Each number is 500 + 40 x the weight over its row's rms, rounded and kept within 0 to 999. Layers, rows and columns count from 0. Numbers have three digits each. The size before them is the row's rms in percent of the matrix's.

# layer 6 attention value, 256x256, rms 0.134, rows 238-255, columns 128-255
101:460508539470545501457487499529523477443456442525491546489470494534545509537582498549558562483448572525542553522509598526502453435469469552545498538466513519501492569464529540595470461510533476463533537452399440491516504445468506538431516499535498550536469541561543467474528535521563524474502479515508488528442441564487477455476556477485503569445498513485503449525526478501551529553460
094:496500510597561518486509415586489507528529501532477489498529464491506454486491541491491538523474582496492449537512525532513510479558575439547492524540510529431535545488415516423591496497432507453507482504496447510441542528424639489451433508444475445457466562545531515483548465488593486496532492526519500511563523528508478530523468434498564518513474519451461529497538493506523512547461
097:490466551581461553596484474508541517472544530544517448455490503483473534505528511505538457552512544485418506493446556517446492523556533421534544457572493524518558517501469488464432537501555456518512473522520479554437466609497517483495515510463616460498501471513549591494585500485496507508582492453538494577449476469438529525444570494433508516557525477576508415470579496524473452492546
094:555472524485501494611482500525527424467461502561534553487419425486427493441552449573502467482450532490450463491448482497482525524474504406481485523552491482514548492518489483537494539544465484653548480501470559549466461539552484520512543530543557529546597431432474533535521443570501508470511548459543460510501477503508517544543519428423529421550495457488472519552534556579441493535520
107:549484443499472420533457536516554486490479517534501486499419515498449554579529484550501391433557460472433490404508485502483477583440480496547567522534539458439470475450517490451459528527521489524505468477584497491461521551493459528413505534511518432470452487491504441506498495460455535477523474499495558493564556550479482504561523507457513489594510478575542428426483461476437473513550
092:459443477474514483535542534542500524430539459505503492487438559605545530495481424596489460484426511502502475540501503484459563543466478443437466527485527547517505507506537418463446462483522463484547542562557522513491499523519518552552548501523551439498519462523520426537481444565484508529426471473551527566490515495529383497515549524495493514439477543489512501519448457507446500560514
092:550534547540599479469507493470505495517519511477520498531518395519537428461488501497530523541509544471461525537500540508544540386450522460496586462556505486477568531449482545531517525535519462581524506487477457445468497506565538510493529514487452511538531551506495482508478571517591528454496556509459447534578519471492410506486451431407492463437464517537514518560468461460505413472544
092:529501525510407478567519498455517513575490484441481560464517472505529556481534490508482439447465463470590451538489487427446515511489565450503487555502527537509479486520509432465484521493494531481516544536473540575494520495463469525459497540462473508516436467467550509498489447527476444481445461529516546477473470493512575451493566535521551472504483518505483476440549539515526452572572
100:548534500516476515502475495514423461530508511474493562538550445552526440489496498441491576550475425551475511546549552472521539569493480477574491475565432468469510529510513529475539473464448569472489483527593514444505431568460484536553478509528508468516557459458451513522494528468527515502452501461535508425581468473445553509528395471488501553487474497512517474504561498542494579510469
096:504517443507511457452455517550529541486488510501546521464504496435545468537454554460492592537556555380617568520460503525495468439523543551511554492480483502525412459534501532548452456448481469528530461459534463547549427479519605497473454515512510534510484498528493493480528503570492518542439525470483583542461521479499487441551509534505526524549512547466570478496512484502513441472461
100:552460507464498537541411423555487485491576507503533505510563485511483521504487498508534551561538549440462546514474492430426468427459488533502469510531461577528547532514516484539479458496480515581503486483445426496510562546494509534528495522516437461511472611493562557499490531468531523442529518581523504518482490571494498502498470463471473491490505438531533515526438490467459507475475
097:499441532540456521486527492552516501537478517504496450469532456444527472528402600484499522537544501556579494484431461498483473608486524462508566416445503522471496503519488497446519552556453526493588518546533573476503477533480549481468441478440474464500476455514498571566450516540532497480446483527480498535444478442499494529499404553520478563420442525496494490555447476482514487584512
093:546494499525564489556467493530532491561608530505506460527527452434477474539537559547522497524546477539525509499505548489505458491476467538506591529482493527563510441480524527484446481543510466498529478499456546482501428551546472442483442545517561557455456412536476430464559451490452467516499606511480551476458451483535501517500450521488463496558523496476529533484543441515483463526526
105:488518486559536509468515524531512538453561515486407514483481566463443508534545517532501506520545496505449529493427489516527496475489522586531604427520476525492520509519515523485478476480522410474526612552472484443512433430469524510467600551507510531487534553625371527507441474501511466590460511484509538533522527499401443502579485535558495514499517474501543524491513476476506488485505
089:545472630514497462555532500455442522479546468591456500516497548431477554490489513481493432441484511522466533501483510443421504542541497511493492513451491514457466515426509560531466475506559499541483530458562494582508462534472500530499527491570466441476416479478518490486478473452472504445527521528494595492527498483511472529513519548426543491477466491492534511560514548574590484493511
093:562444510506481492534520525530529425536455538497402478463526524581473522494529461476517434514477417548449471484582478470479498521456535478488494553483494441504511452520504452483509495491422535521479485472474426553554486423521434548491449505502499460460511447512544530533538456433436448517525500479530566433476522528509500535480467565531497488552451510529629418436463531501504482510492
097:522529448527507512446475540504449538489452568454449495478523474428438481528499473491436485447470529464505502464500471537529466458426552533503494556495542469499515478510493524488490515500575488545515555575407570476551532455519468553526477548493436534557516562514526475499427524552528460499547498476503504541519531491497534419479539444559485428471521483516460550472497473529545474422519
098:496500461464534551476441440566532479492479538469455458447532511457520510514451574488514484417563565502496521544447478482506423428473548502487489487532513495552522515450478524493481476535513481577561468449475491479457573575469517571476523545536506484440435522487506510546453521423529491454577543493463459496509478491523492577442472519480496508510548504510540477500482518446512411441467
# layer 6 attention output (transposed), 256x256, rms 0.124, rows 238-255, columns 128-255
103:475579454550524443525526464489445507582534572432471495580453537511476513454478529485554529549449561502516499524526515498496497479496432462555442500497482532498511478520499493482484542509427491562558467431477447476447423550550548477480557559526438468477464527512457497543509509615516473493530479532552549485534544450447482510466545482433459514490514433447449510438500540533528481482434
095:521502501501472486510501459527476578432439528499492487516517558494477413522412510412497538531588520500472469483572466480455503458524456456488473574523529483490510556460501513529427492427518416450501470509494440482489462515488480510553516421441528450459510416468488502489509523459471533468497504514471490506408487547497486498478475567466493487506444490492522597527422552540483525496465
096:432502491480449513524499466488484489464420521568420515560522514489576466467500505520469499505507506583446491454523508489486451519512505543460542480484496478528516546502510454561455504485457484478497526546525487470467514570540475563536448506422458512484480565542475516574523482446431493477497555531503475566421482550516459512548543523499498527550493464523547462487495491547474514498514
102:512512488531539538524524493429505546499560461535533542438472512450496474537492488515522513499509490482495492581394436519442542493560425487552489545542510596576455476477528550455492534501582461470506505514543508500526503487508443489505467489501510544496540530550531479522458502491488566481587595511463522548523438532449498388503476425535521498458484533514537554453505525579486500486558
105:484495546498509597540525462341476469430556502518544409553515452482473502489481535504485431481465497527458545446529534511483487537435480544519502531431575474509452550527516508517542537575501522464521474568485498475518436442537462522519485534466435504473604540497512486476547460522528461559543523561470453547503447515485512521536505465438494464497392485561494486469531513501491514561477
095:544522534569520541583492507546464580472503508479501457514445496528594384492557517521504462446506490522520542502474586407505554499488526561484498522550580536488496456484529500455543553531452468518524526462482517524461530513516514457527509499531568451467527466496495470489514518495485520472494492415523457388487436487502529464518534477539484498484471520598481507569515493400496366544570
096:510533443451485519519474472518499514523533438435480532556477550487477493416440468531453549488468483476498514462580412513518473424530476554452527518556531513495512494468464497504480494553538487466454466453555423430493490502532546518509496470596505408533502534487454478473513487492520499473480536561485431502533496537578489512504486501489501540572529476521473524422521479599536493480448
096:476473499487451517462541557535501488465489483550463461495597547544539512530556480520553463537580556534473511490487528465527460470563538537448475487497402466427510497464462503482447495526413491497530498522492488548474497469562440499491495515463465466511486528516530464569503507513522506546510473528527556471429572495462434477546522513552571528487501451505598498581494520410479551463515
099:479536446469498498507478524459508476528470464508507519585533504476527555495460463504533530482510490504542471463514419576529483500515490522477526556500366501382495536471464521463571550525470498525503560508550508464504616469492469501489534496592536525520477457551510511531481482494403507463527440555421542473546501465524495498491478525529558430476481501418509518503480475566506526507492
096:451489545427553441508446475547447552466534550516533551571535548562507543488485574532462474564462490542565500498451484509566420454441478525523527513493479541538502443569496498519457504459520517492505456414546555488447498569464468519483536451515522535483429494497488490480496486529504486487450418477512507465594476476445492526489492504518450561530539458554494518550497491454463511586599
098:446519530480532505459451489565499466416522528578452474472530492421470542507484515492458581513490507438537499528486456505487532510540511508504475470533494624548470442499501461447460482520505505464537475510471442455455425588469535537526443503467571529429507525471504501578463486564463488484491487546480480465468555528515532510482498450521479495505559493539520515473480512494497540533528
096:518455480529511509459456494498561532506466483484525525540456540549519495534518507493417533536571509450473474417495442500503530588446538508507467491472489482432477541477553461478530492473482561466503486476505491508527450488517547548497473444496496494533514495544594520500519476448451565459453515543480542487554495486497535511410526461557508537492559506485492496512474488484523595462536
098:529502471433504545515522476474499445575495606480577495496511556501536492481468539567477437514462488557524503523497531529394442462448471497469433557638540534466424438533506527562498498522505498575453548497482481453472454505532492461482528414456512566569495521496581461522576483526490476507417484454535472504527422457528477441501531486458537542504567505452551524514542468540468492506496
102:458465431519560456505558498533475535494476529440527532517502514417505501488468526456521471433441531529518518508465473534520481530464508511528572413466526455455437525483494579504490476515549517505539533415533572432438491526523602502504519514536545534517526494492527561548518511523500567516532479505437487499443482502416484559510483475504501554512499465475584459536567491488559505502467
095:505461524579493489487429483493492528562577508456431434553491538483504558448573587443449534578537464473524484515459490541511524516496519498486380483496422469510520419442486507461468473462523448508509555561415482561508522494491566506423524520419493453504495536467464563499467514486523449556512480521511463490549538384525424507512527549519511496531483507581535504469542589524503465487490
098:478440573448472563510568500455515486470457492514495495458577462486474533520521513484560460570567479517562524461513480446489511506484519573453452487512433579529510508447554477520519494514537429449556524455504531514503577467481467471527548507530541434509545526450531443558484523474556442559494476449526449487454508507524459394493545475523502520547543459496485486482481475528456509503472
100:479513492580478515438487520488479443551540488410497520466589488531531461497474552503488462473484562535517494479488477472480448456457490485494499473439429572495517505484510477519450553556502473460510452518527522459540508489483375458518494513513500477504454470447457555491528517564532443478528507540391468509511465473520495526555473427513467515480520491459465489595457455580490456508480
096:582550476475608565542456516480501498469497481404437443529457538462463434500509530405530512520527447437462544507533517526543575510448493495560475531471493630511520493506506471466518455440548467528488474502504478490501514555469473536564494467388457517502604517491466533489548463502469477528477419559542441555507491498512521536514492497469507470548432527470476477463515533541527504471486
# layer 6 MLP gate, 704x256, rms 0.145, rows 0-24, columns 128-255
096:553432509517424482475534536466481408523548515508493519440483561423537557506554492595495517472430410524539480440467433492501467444524523534502485476517497476520446459488516470493477448518469448586532604517475500520539531442543527511544590504470537510443524464465461529529517410481425499583477466532517479517446447510469481446545439518518513480562410484470484532482516505471518455426427
104:488502443526602495468518528459527487450537429475504483484534527467479474531547518446492464516487501552405517564481537564466530459505453573494492393540460497499523522561573419495498497485454545472404454423495457542437452549528492453536469496482501447383521518466477483492488497486439521457502497484463466524517528495474496466459478558494521462544460502483484415490555568502517489494502
094:508528496553535482515506532526473531466485530460472502562535486532482519489539488486431546520552540563514466451475462546458474558490518523458477492423478485419482520484500482498432567448492422466564526519555550470512511488488542516567539493455450594426493547516487551503521484515461574511512467471487467479387527494500539500489524480490492419494512512536531462428466499455547414459528
102:527479538521496531561476568555485504532480500504464453582468523541534425491478562478495494528600473514600531502435539503446569548504539552478515492520420481516487473471493484487480433478519564546545520500531473532442466498542525472584428516556535491483473511467598473557506506471461491490462555547473451475438536564481472520529459477507533429511515441502520564510580492498471544444507
103:498531451439524510470511388519500489480447428503481554529514475471464496547557543483505539494518474501473505470536497473465577455512483608519508459516508611533531517489515496536504479411448545520456451454465544471544531550461443460558497432513501529467481479483509489504569510509506522498431528538398510489447420510513534448548480513585490522543506460487577537453452482531495496504514
105:480466487505505499474514492486456508518469454515489519519477489490413510483445458635505498469497492553479492476454503520529538494476461593466531508517459575506487502520544531515470553524515552431505476551484445514558524445503514526475442496402548575392452549477472509480464468546499495508487514507505578460526594509539534414531537434470510498494575454478498539507549493485584417469534
094:563486484453586475564482486569474542454398544494467454537434514442561519542448427538516421534477547456487499465532560510500444483496484507521565458530518571543478478473537466435436503537551521528486550546482472532524493478503518516508458558555511488496438562474426540510463510524524479499527507523448550480535581503470483424482532550462457525499513443507518523408519536488593524443472
094:522483524480503534472573493393497504430449442575458474546497511529485483567468505499458529435493467541575583410548495427471542475486514512484556436491554508480479528456495491508556474623515491588534503517442555500480542433490474510468529555535496473445530445484549506501521436512470411501523608482462508497442548500489551499500477480502474490522528408443510515493436512488507537499495
093:505552451485450532422536545507458547450462483486505547476534471522392541529521509464438541490479516531504546489467407447462452538519510472428438501540484504536562499560503524464548498547624507487455497487479496456559509517407461460492521526573494531490465488493542483580452462522568445461522521509525494497510556487511538507525510512447521456541444412478455548493518475523531498560484
089:500478544496523484482520477537566510439484502494543461505418522532472496460432442495529484476526460501514544562517550450569538518553544573394498521504538460395453551459524567484448446463573524441430414574461495495473499539483508512442570448556502512447554476488486498495510520500470495479491473429498473552412501519521570392537476510470513485507578550510490447506462556494552581502476
099:527522498471490477555522562510488487464589464523539476485492494509515510501534544503497522540529507490405528523473456546538460548505444564510480503482421388496492472579523465533475470548468504488490486500448484534575546527441456490446477498553507522528466438520533533483527611537593490510430470530484568526509544471515462476511546369464516564502536574548513522489405450480474505467494
101:475493469564559411510504453497506525460406620432432433546486526506511485446471509506559521427503542486543476445531552502457497530532496538528527511526436460535508535519575462468400470530443505524501563519525415479486526471457490526558501516480505495510563506591514512461472465516463438482461573486486525556553539454546483484452548490481477507522453554457564496445482599546494536489545
094:463457477520488498515496515478524506493522446552460533483492482506475567491481436610496517518496515456541504531532501484543485517529503442525535522475469569501513483515492515437496456506521484455525527502521484467553523473536531502556444539555508455461498536535545475461393435541477515482470490505495499530546604452517470472417455486495463495566509566506562442550461538374536443469448
092:436480481560493474484463514468527458536511479489519476580512510556472444506463509544483480521476499537524513510495453446464482478477478408510518532482449524535529448451410529518530476459488445469579439494494449462498499444581558534523522530584532496564465535512513541517482519515492550530568625478492496475439462536481562512509587568532556393463487511444485492542526462465508467540529
104:506488471549544487480487495553520437475522485466420469540525555411524569469547476495488472487521475518521511565427504473428497543541461442507498531576424510476470459534528485509445545540510501462525422469514465469566554470509537490469543598447476466535572515416456524534503467492497571511474413443474525569586512504551495475488469474462450467505491558484424470513479545494499449537475
086:499551477412505504526482482437553523488511497512567536494465493490446424518470451497506428504520442530508476483561534498507402449445524524535504528489524517496483589508556533559578507477455512547507495513463497604465460523542512520468438533502548570463528535549486591504525512466489491479563461471471548542526445482506463516537549500512571457489462582485475481560504497477496461482499
095:543485556467474411529434507506489528510399580476462475568466442470511436518509543501536495482591557440633492469402473480494441539559475541568486475427521509528485463433523439479445450510516435461447504483467472489520446494496509554431494510477500473507516577487505544483497533540543452515426524529467527524486472483504546458447487478526553499459583483473452432481520524519448513481476
099:457443521454531569541541483475476470499452543518460449469462508454541498507553472534443502474496517543480586539487467484523478547441528544515544493511521415500421415520546490384446518556519462542428504523466426557457445471493544489533504544505517527560478531546566559539460566523497545539544527518469485493566461571554552534536521422454530507435543485443481511496611532520487492503499
105:439465503458489522497495487455473560554520482566487440555591519452472437468473567509534498501487476447497543489501484518506501566495493526509487461534504508473520462520523544520586501499497429531492559494472578493560566471502414490455452502532515476520430499554494454531487429584522482504467522495564487522472553417464543470533486460447466505494466526526505541540438552511618487450553
110:521451510490480516514472488509480479424448461537505554474501486454428524472479528583485455576487507624468432436538538478593486468435434509525537521575463451468580530478464486501564534538560486461428449453519563546573521515498556467534486504573519492472483539462528552405491511529417451607528480440480459462466490548564540526542492467505502530484524482482425451503525486482581495437492
097:537484563454530514504458561502521462528472465474539509457536497473456483546454484477450405515453559505508464496589519433450548554541491465515551432501459505432475484523535482528499437502476444472575534422471538495488501556491488517453540537541532510472497481497440497479461524546478500463434519470494459477539496477475466480519529436515542472471524454564473490468410507428489486475521
103:459466497476452498467444537458512486508541436475482521570464540591433536437440478491524575475569528518491455453483490473511505439572454494560508530479537458504491463598456529453491554532561445508499444444458532532460491534550432471448535512433465426521528455482469527500389481502437533502517510536468545489556488466574382550459505530515479470533550498506531535477480508533538505522474
099:536559472517498466459526441478522518422448485488410474520459508520497456521498503487451507496482494490496525565556472417508440483405457530504516541594485498466492449512488418488470500538529469453482511510483523470495504503424556497491516523536468529442501464416454599488469450526476547550507533535522529560524542442494514486481565470529467501472513492505490536473454542597500458467512
097:511450484553498564423457489499499510563491513506481502443472557527500539514505520424489505562526526526539507518474443489470459620474515530550484592517464449492513518544533532503489436492470481480496475490479499487512422491501475576531491451491538534422415447476441487504541525501484443528512492485494554521490573475561473484482468486555483403492520452404545555515498495548518455475551
103:509473532531533457563478564496489488507521606450451565477384463547534507465526508459544530524553515550480524508446566437520473561582470616512474535508450477505512508514532486564569478480479477537498542487512484512564570567511506487503545550449550467473496406538466568558444523491514551532502494507433475542481445500518512559566519446578456546473492541524473487524453514490548489476403
# layer 6 MLP up, 704x256, rms 0.153, rows 0-23, columns 128-255
105:562553531468487498520521478509469495496521511521482479469463504442496492483448522466499487502491556556498474475502432541483547449528468507461471539440520472458482509501537469520512488554546482533454527470514504544458535494555476569527514456491491475537566560505491496501472583532528437457569517505482481490458518503567514569522475514516550540508447510548463522507368478524574561511520
095:553498409513507590453512549465484519517495551504477456507526535526491503517522514465522443479449510555495505444477440497577545436437428489531512461488462552517449475520501490555455490507541518501506517524456517586501493461479452432477532488458444504467428429515478463516504556566449453455463435531485505501510477490469486563454477571477488512484517580437534420440489477463548526472553
099:573528507453497465533520518496496484568517552559466497463551546532517474545523507490483552431528486505461578477364464569530489485508549522464385514481488413437546489523515508467551453567506444524460528495502484492474440506494549489512517511546538533500507572502464524397510515497448519507491476470526547564478509445490464492473479509444534499458461526496439521468544493510385519564547
099:453467466516508530462510411472526517419496452433449433496509478400495572422487532491509526534459506432428519477437557495467546439532559434484503475433431529582456496538557478565552478488569486493481517505508557523475484525502473456474480439504489516506542486497493563517525589485513491543486426506498572481509448545426508463537434452495488485471558470532536475510430522563460500492499
097:566471500527454534460501515556523508574537468475485483498508542557469570483542463523368514519492518501579439522459432485565481393539536416544550476470490445448502517511495510482478477528497440518490470495546498532554562502499429565520506477507470528458458420537521474534494524536540492475506409501462540562569562433510492507494529473465516539499451548460511497487525471537401494426553
100:595556502518528498488505499471442504537447475485533532578442496498527513464566515441470495536487531538552548458508530525492506426566462492573410494515420466473417511540517483521488447522410440455491500533527520479450489466524500541592505484518514486573550546458483468542504577489482509481524483508481505505502502538490496513572526527508541460489445528573540517497608523490401493544497
099:562578477445543465462480514468493477469489460529493521449472511565489533540585455511495525482462466533532486498478501443550566520545416487495534499482477454447518597472531486544473505584467566520522474468528491479479444566556545545459474545446536491542544491442410478442513518497550530518526548454558494516469504530421488539452425467491514486475486483517531414489495500511457485432551
103:513509630496494475544515623425544480514473547490534523477487549474472515488451526519507464512524518508445495572456487473521487521588565507527549423472507524473546518480488523483480506492569488495445577500554518478564519542446496480521523435504426519511482455574561449518517511488478538457554509486441530474550433510518489447505557490442536497536495552512519481530476491420600481483533
101:569520520511516495548465529495499505472530478498470424465495534468446498523524442483523511500485510510464546538544590462552449481490513540483537505466582493474541473417445551515470539541515567517491543529496522539492488503530473523514567553464589478518477504494472524418514463572498503572453582498457502518456453461499492526471519448514452551549538546477537443483477484582461498473512
091:497480534533488523421555552509532531522527496525536522539477502505552584440504519543496504452545451491519423484491465499430472529535531484461536501512489505491514469493481560562507434594597467498468454550537458437516539525477547468492500460534438517551499565521559449502477537500481524514572508576559534505478400451487523536485546521518433484541548488518514487526485523460585486445494
100:501473448572430500517583426507485496513540444495446508460577512605547458476568551498450566505444436543493509557533479468507538468479505509451464428479514548490494473471481522532466562448513422484555525508466576539438449531544564537463515492547591483553404479554522440461513433496454499522522551441523494501486494491493504530498505531542460450540483498439567581518518491525504541547512
106:571545471445498486579485517544539527512586530483544496480576469447485469483444464466490545519483489497431441541446543543463485489519447610548399478443536562531496520465471531453560496548478509476537541433534498489468477456583417530517479483465474528505495494525508478556515543478518565542530531507457502558440533569497501560485596530529464472472478479489535605486456495523466446530535
096:472487512559491444438582410470485472481422486548494453524503501448515524542561459515501503546480548546529515540451441468544458498472457515517503454482522451456515475439561485511600468473550514538484490450516439483464502519480528431519533544533544552546482540510503519531526476502478494432476578539461520544562515483470489456537410515486519433474504462525523503605477497552510555524486
102:576498446443492519464515447515460540514471510486527460543489472432487506447502465467560561447439498420495450531518529592523467526459485473458462504494419502477508556520509482467520520534502560545560467547477522454402512453502427484522560496418478497598511482520448530496455470529510430459451546485590552535496565438459491500371542421516515509510557459490450575494509487478461576606483
102:590528547523550463473540511496517468482536587504462466451474548489526526497469396456501536499491500551516536489508506513528405547537546436439513505468455541488433495483524448490485524553510451496536538465485488500523455547499486487495506515499500430436505523468404481541484579516514511519435465468490488482475441487490479493498471584582442513453585474517567532454504556477447431506476
081:442496494541488522524466517487487546442459582476442553515491461510443514472469534516500530539540511462458501499504578471531524527524559521475543460512508496471495454524453547537527478547552529483450449477503501563464490519463498576534558463533469521477477514470462473552504534482578498486456544424506429516542470500484462489519568514454416537536489509496503528482446510471536460450457
105:458499516471531520516384493481462512429533415482524488478481469531414456556484456512508479508535453538533552530479459486527504475482489504525534484519520494484447511491534478517523467498497458509520524493495482467491458591502546543493549572564469587501505486446456560504452476484456609452463533461521525538483514543557491470494453490473459458568386490530517508497400498521406513502585
105:514454582462528436487506557490580511513480491492513508571502586466465476489521511545501446458487470504472527484514504568478454491522464530530531481504531498528472458486461476588484538518483510468528523560467561475508507508519488399562558467537488442478436478504454496419562479517502482482510466533518549496486443481447493506470544533520387622544479527505542510490482572511550520421506
104:512464488529475442516489453514550437487493405470527442481526510460457455507457441503520550567519522533480480512479475419461599535533430488486517439523598437485470517448539533528457524466488480509500574428485409482483462568556470533469543626502452432468440480537512547455488423515570451535465535546474521499529502432519516501565599575498525469437524493487544501485557518512506529495463
096:528460533557477475501473483528487534487481522485450538425527490516567509528468506510427536530425539555531512505498560489554540473436500516519581428524476506568537488506522529503497543563524567468484466492546520508430456471462486562490476506439502506537516586422506506507404517494484482596397468482593502448462480426498446512512437498528532515502495507531464558535492478460476499494462
098:501451456473500505419512511514471538498462533509447489477453475427617487490580595494443522491574506472579508543499434530484487506542446502557529474515512455558543516529523502587546520505511474521454529483481556476572482491516444514476474452526445418554502430471523526488523573466503537476568492483598546471535529466551457479502458515515507505483483563489466507542546457535476461472482
101:500517479519503508487472453510553487480498513504547489467471514360539474519481464554541557484523495438576506463490470577504536555561507508442496455567520517491513510458460464468436494463456445473503521476585524409547510453460555488496525509482516510468544489592482488498555448503499512495545474534425515493592464490490502481607429473542491490544502462480454490474561451519571502398504
101:538454518457382481545454557517542509518421480460526452485599497512501512533473560436443504484549557538519461483497508465482499491456495492437498463510548522507459509473588546489563489599574485486507469476518580556534419554448533441502547461451549569537491482458486544453454553438502515497523481521493497495530585472456545502490553509469517543502535469477498551450475526457518485495482
096:527470497472507497456479537445548448511565486559489565510481528551480486534462454529443540501551553492496523511595471475468472499418510506527491495514595478582528481532509560480496445530450514501487517445515447483619545562464480491524502506508479469458528528544442483499519530460490517447511520501444536498475497548460564437526535608506559465586455538480539521560596528510500519591497
# layer 6 MLP down (transposed), 704x256, rms 0.141, rows 0-23, columns 128-255
105:525455517491455502427522538458492373516540511472494420503455533518532491527422580480555551540508501565463447466515440537461478478503486534489541511483602530497535557524506533524525461538477527548461531543516524463523544464545530457505450506477444440562494519474509451523425491506550527455535495474483570438550515457476512526521440571550455508485443513554501511560486543488451550474470
097:467498505438490547513453497475480459557533537474556430604479527460527498541535485441499500547583464553521489535499486501461511467555486577504519512546519545562492533551484503538465422527478504477464468626543472528437487480454455465559510456526587541440487457476485483478450449442485538476508442480422471531498539477461508451436447530478494505565517541534465508524635527535502460565487
091:457450520494434541447469507479474578566476479429403532517536465456480475512511488542487503482414520484519514458535497455545457468484485457466527575550485415480495514516518557439531498478518472550420494455441554531497517488495514553499505414529467491507519514452470481508513584547583496496550472469469451484602455483509405494437589483441541510557445489529539414539458499534507486556457
105:494514479534555487423513561453443466514423525548455469531522484544480471512535475516420451573522513502456412505535521505476555577503543487447545524494407506515524487477552490430476486501483468548483495494481600481481433480537513502506503437464419570577531439450527501519470460576443534493527548418444476495566469539468456428496452457482543525495516534453452480496549560521492476464498
102:480527469488446556540493470480474494438495466524556531536533501480488510478476528516536494529449477471546513497470455525477457497505555447506506414461466483511523455585499448522463508522493534501558465549508387455555487497562492525410555564533500466519488532525439541574524506427497427533496480516463513496525487503530497483525497543545499513469493494440435530527483564486401547534508
112:545485479447461630483543499469457489605502524511492458539448482434480509453496481487510523525517480577515410530513546539533550454539545564547480508463435526456485534486488493545507503503502451472448490524530489494440492501520534456506443498518500472483511490464474499423466534553401547512583502461487552536483503480488563493476533482498466491502506519542491493524503428466520478462614
097:493477504520506576428411537455554512516519517469435486475476451484432444517551483463573505476518492466435474524526467531478585512493492470477509518545425431471521494481488475501486555479496499488459449521549501517452480571434506479468418539552420469424409468436583583537493495489536437579550513542468596475474492504491542458454554520486482617462447424466507487493549527525542397477475
102:505450511548493484488484462504486454559485485428520520515462541506510557438463539518565525524488545488524474541491484595494496541452404500477465566444567543489446458483510553549468481465505567559519475509494524543499500477538495443522523534438554523462509517594561513497515456545462509480490499521512405524463521474525552564543431452494497613421481480554493574537514479511512477478524
098:492523525480530543510506513481541478518499558549449448543455500536534478475470553558575510527450521553447405512511501473487580500447517537467474547501517491484466500458477456495420498484435455506519538527461592521495448539417547442506432544466453519455484498542518460512547553446505538549456459535483504508521516496485526465486497494466461552480477457526519500555498523495444490424472
093:466486482510465518529430545529506498453488507406517508508479526484484499403526508473534505507479495535531543489517509463557517531602572473486484472498532548492512544493528474524465513453481504495475516569462469469546484503540475467418558476564574520542540534541446511530545541532425402378468577448479527532482585506420509436504464512487576408533566551452487513564454499507472497502514
102:424533535496547480539485513472435526376551563523426511471550513474464448510480466537458514556483489494491504536480568503453503442461529489506563468427527526502463487477563545515490542515557535467442476502501555512526513473504473534534552410520416491497496557539495511584488494498530489467470518515454528483553619468539431449514531509441533536494485540500518503514540587474396489442533
106:488509530503518508501571522530537498448540468569549486558499457463560492575442486546475421457467500555404472513491465567514547477527499493515442431523496477493439497436497540449540552507515517470495425479526448507505477508494466540486517447443464445511482551524538613501496517561475497495504396490581495509508555591543476552407501506535418484547522491495503563512524466548488435480508
094:513467501474514461520481500482524484506473471421516465500546505566548464463443484462519448482477517449546565485458479540551545468477535548507507499489532450553478493535494578484509483488516506427502465545599504497540503502495563519512503466552472497558521563419595505413461530433552508475483490551579478480412503527494473548466515469458481480513442536481498491465535420548451549463520
087:465459412539513513518486533531477585510485436566534514536498523441557508543530445527467531497514549544481517515492541502448550453408619551482463510516406530528453528556476526471511534481455596462461425490496459458470467447530513524463485474554488466452510518469430520553504537446543490497586538488478437445470537485520482512506534447482524453509493511514457496641494494525480443547515
113:526539464550451492476498519403523483470487500489441500498495499523521474530515432396554509454513489479504458497594487436489476456447499560470528506390421517497540520462511518481520500426475504474492492493376480520454462481486501524506559535521488443424499448491536501555506441541537396435463465514493509513504449533470443451469463602552461589528466473497501443518479584522511510465539
092:518480541463477544489499554402496556499516496482492542514509485553443524486519612459455547562484513524523462503574550431519516477480455549532519522502406487583519507526532476573611535605490540495476461483466504571462482480539498569541490526464459494420516551516474473552486584480496506570394417469421536504476449447483503492511525542472442559477515460501460457542575499483540480482520
102:494467520520541486556414514498505440515545452504498442496528499509508514532435456606427518509485524541468492502519456588500544509454445482454494502527417395463514532448528546405489501479509486494468521520488422421490554502537535493535498581490521531471419463552540542463432425518506466419505545582518546463500522467524524425498455441453479491456487442501552508483458543559414483519511
111:494504489545513436515496571553556540510485482486444498517511564525542512537494503485523458568516492519496460553497522465495478520508525551525493597525359399541537463475538535513543518575563491515539560491502470506398477418468563461498473543490478470487488443425421491530499490495551554546553495477486517494571487479444466465442486538444444481550470445457471502472510515460546460530509
104:477533549527481445491528588520458587547503500501475482491539502517544465491534553477553436419498516479490551526543488516458529573488495493467465393492481457493527429526504512510577477525507446592468526477556551479496480500560521481449480461525567452505534470514583475515481386518538521495455562450584482431509466514548568473515545467511497484543542508541484467437461536488523502478557
105:446463439517449472494445574519462571507548528484475519461451467502485507539523523442454512464449542525512471506497511537527531488488489554452519536501553559496436513496530551481533494486451555504482527514480528593594469555456591557495456470550535528505524414420531518505540459518461504513562514479540540480617505498501492389518476435449514574500500542476464420437510481480516497492509
091:545518525491477450545509546501505463462538538519528493504586570536488530576442474526511461485449424495520423500473529447523461460513478424490517461531488466430512508502504523438506502510566472496544532399443499494467546560470537464493439479466519474552528518538452468490488471558457548447425506472487520482528522581534545506554431465523443604532555428599560526451415525457519522513533
108:505485529629531471469559604509523508478472587470437489512508475502511564522479439503499469480398393473508431520485523477521561501490516574471450558476540479522511542434458510459400487495477467526459620464525529508507527429530508539482497548565551520516492541508423539449561453467528495508515506537519488571449504433535493550473491496481444462525458454563495468440578454474489484425468
103:499528505527585497543438429567454505548550531420502444477591394484490473504520474516465552455461471505486456502454447471494500517475483515513510489474456517467510516477475580487549506523514484446449578547455501583501482527557531471433501477476597556538460442542521491454451535518596532391489566471513483531440526481410524438512482507536507451442482479553505520480430542484567509494543
101:508478483536437561443461476493505462566589450453444483536593454478517461528441474501590474491505500550509499484510448468504464506538526491476471519500588600494447484433528470513517521472583477493502447574510427458530500544538473472434519502536508537455493494525472521468536407530518541557491500570493383487516513536402465533510520449497460518459479501488426524504509522498457494494451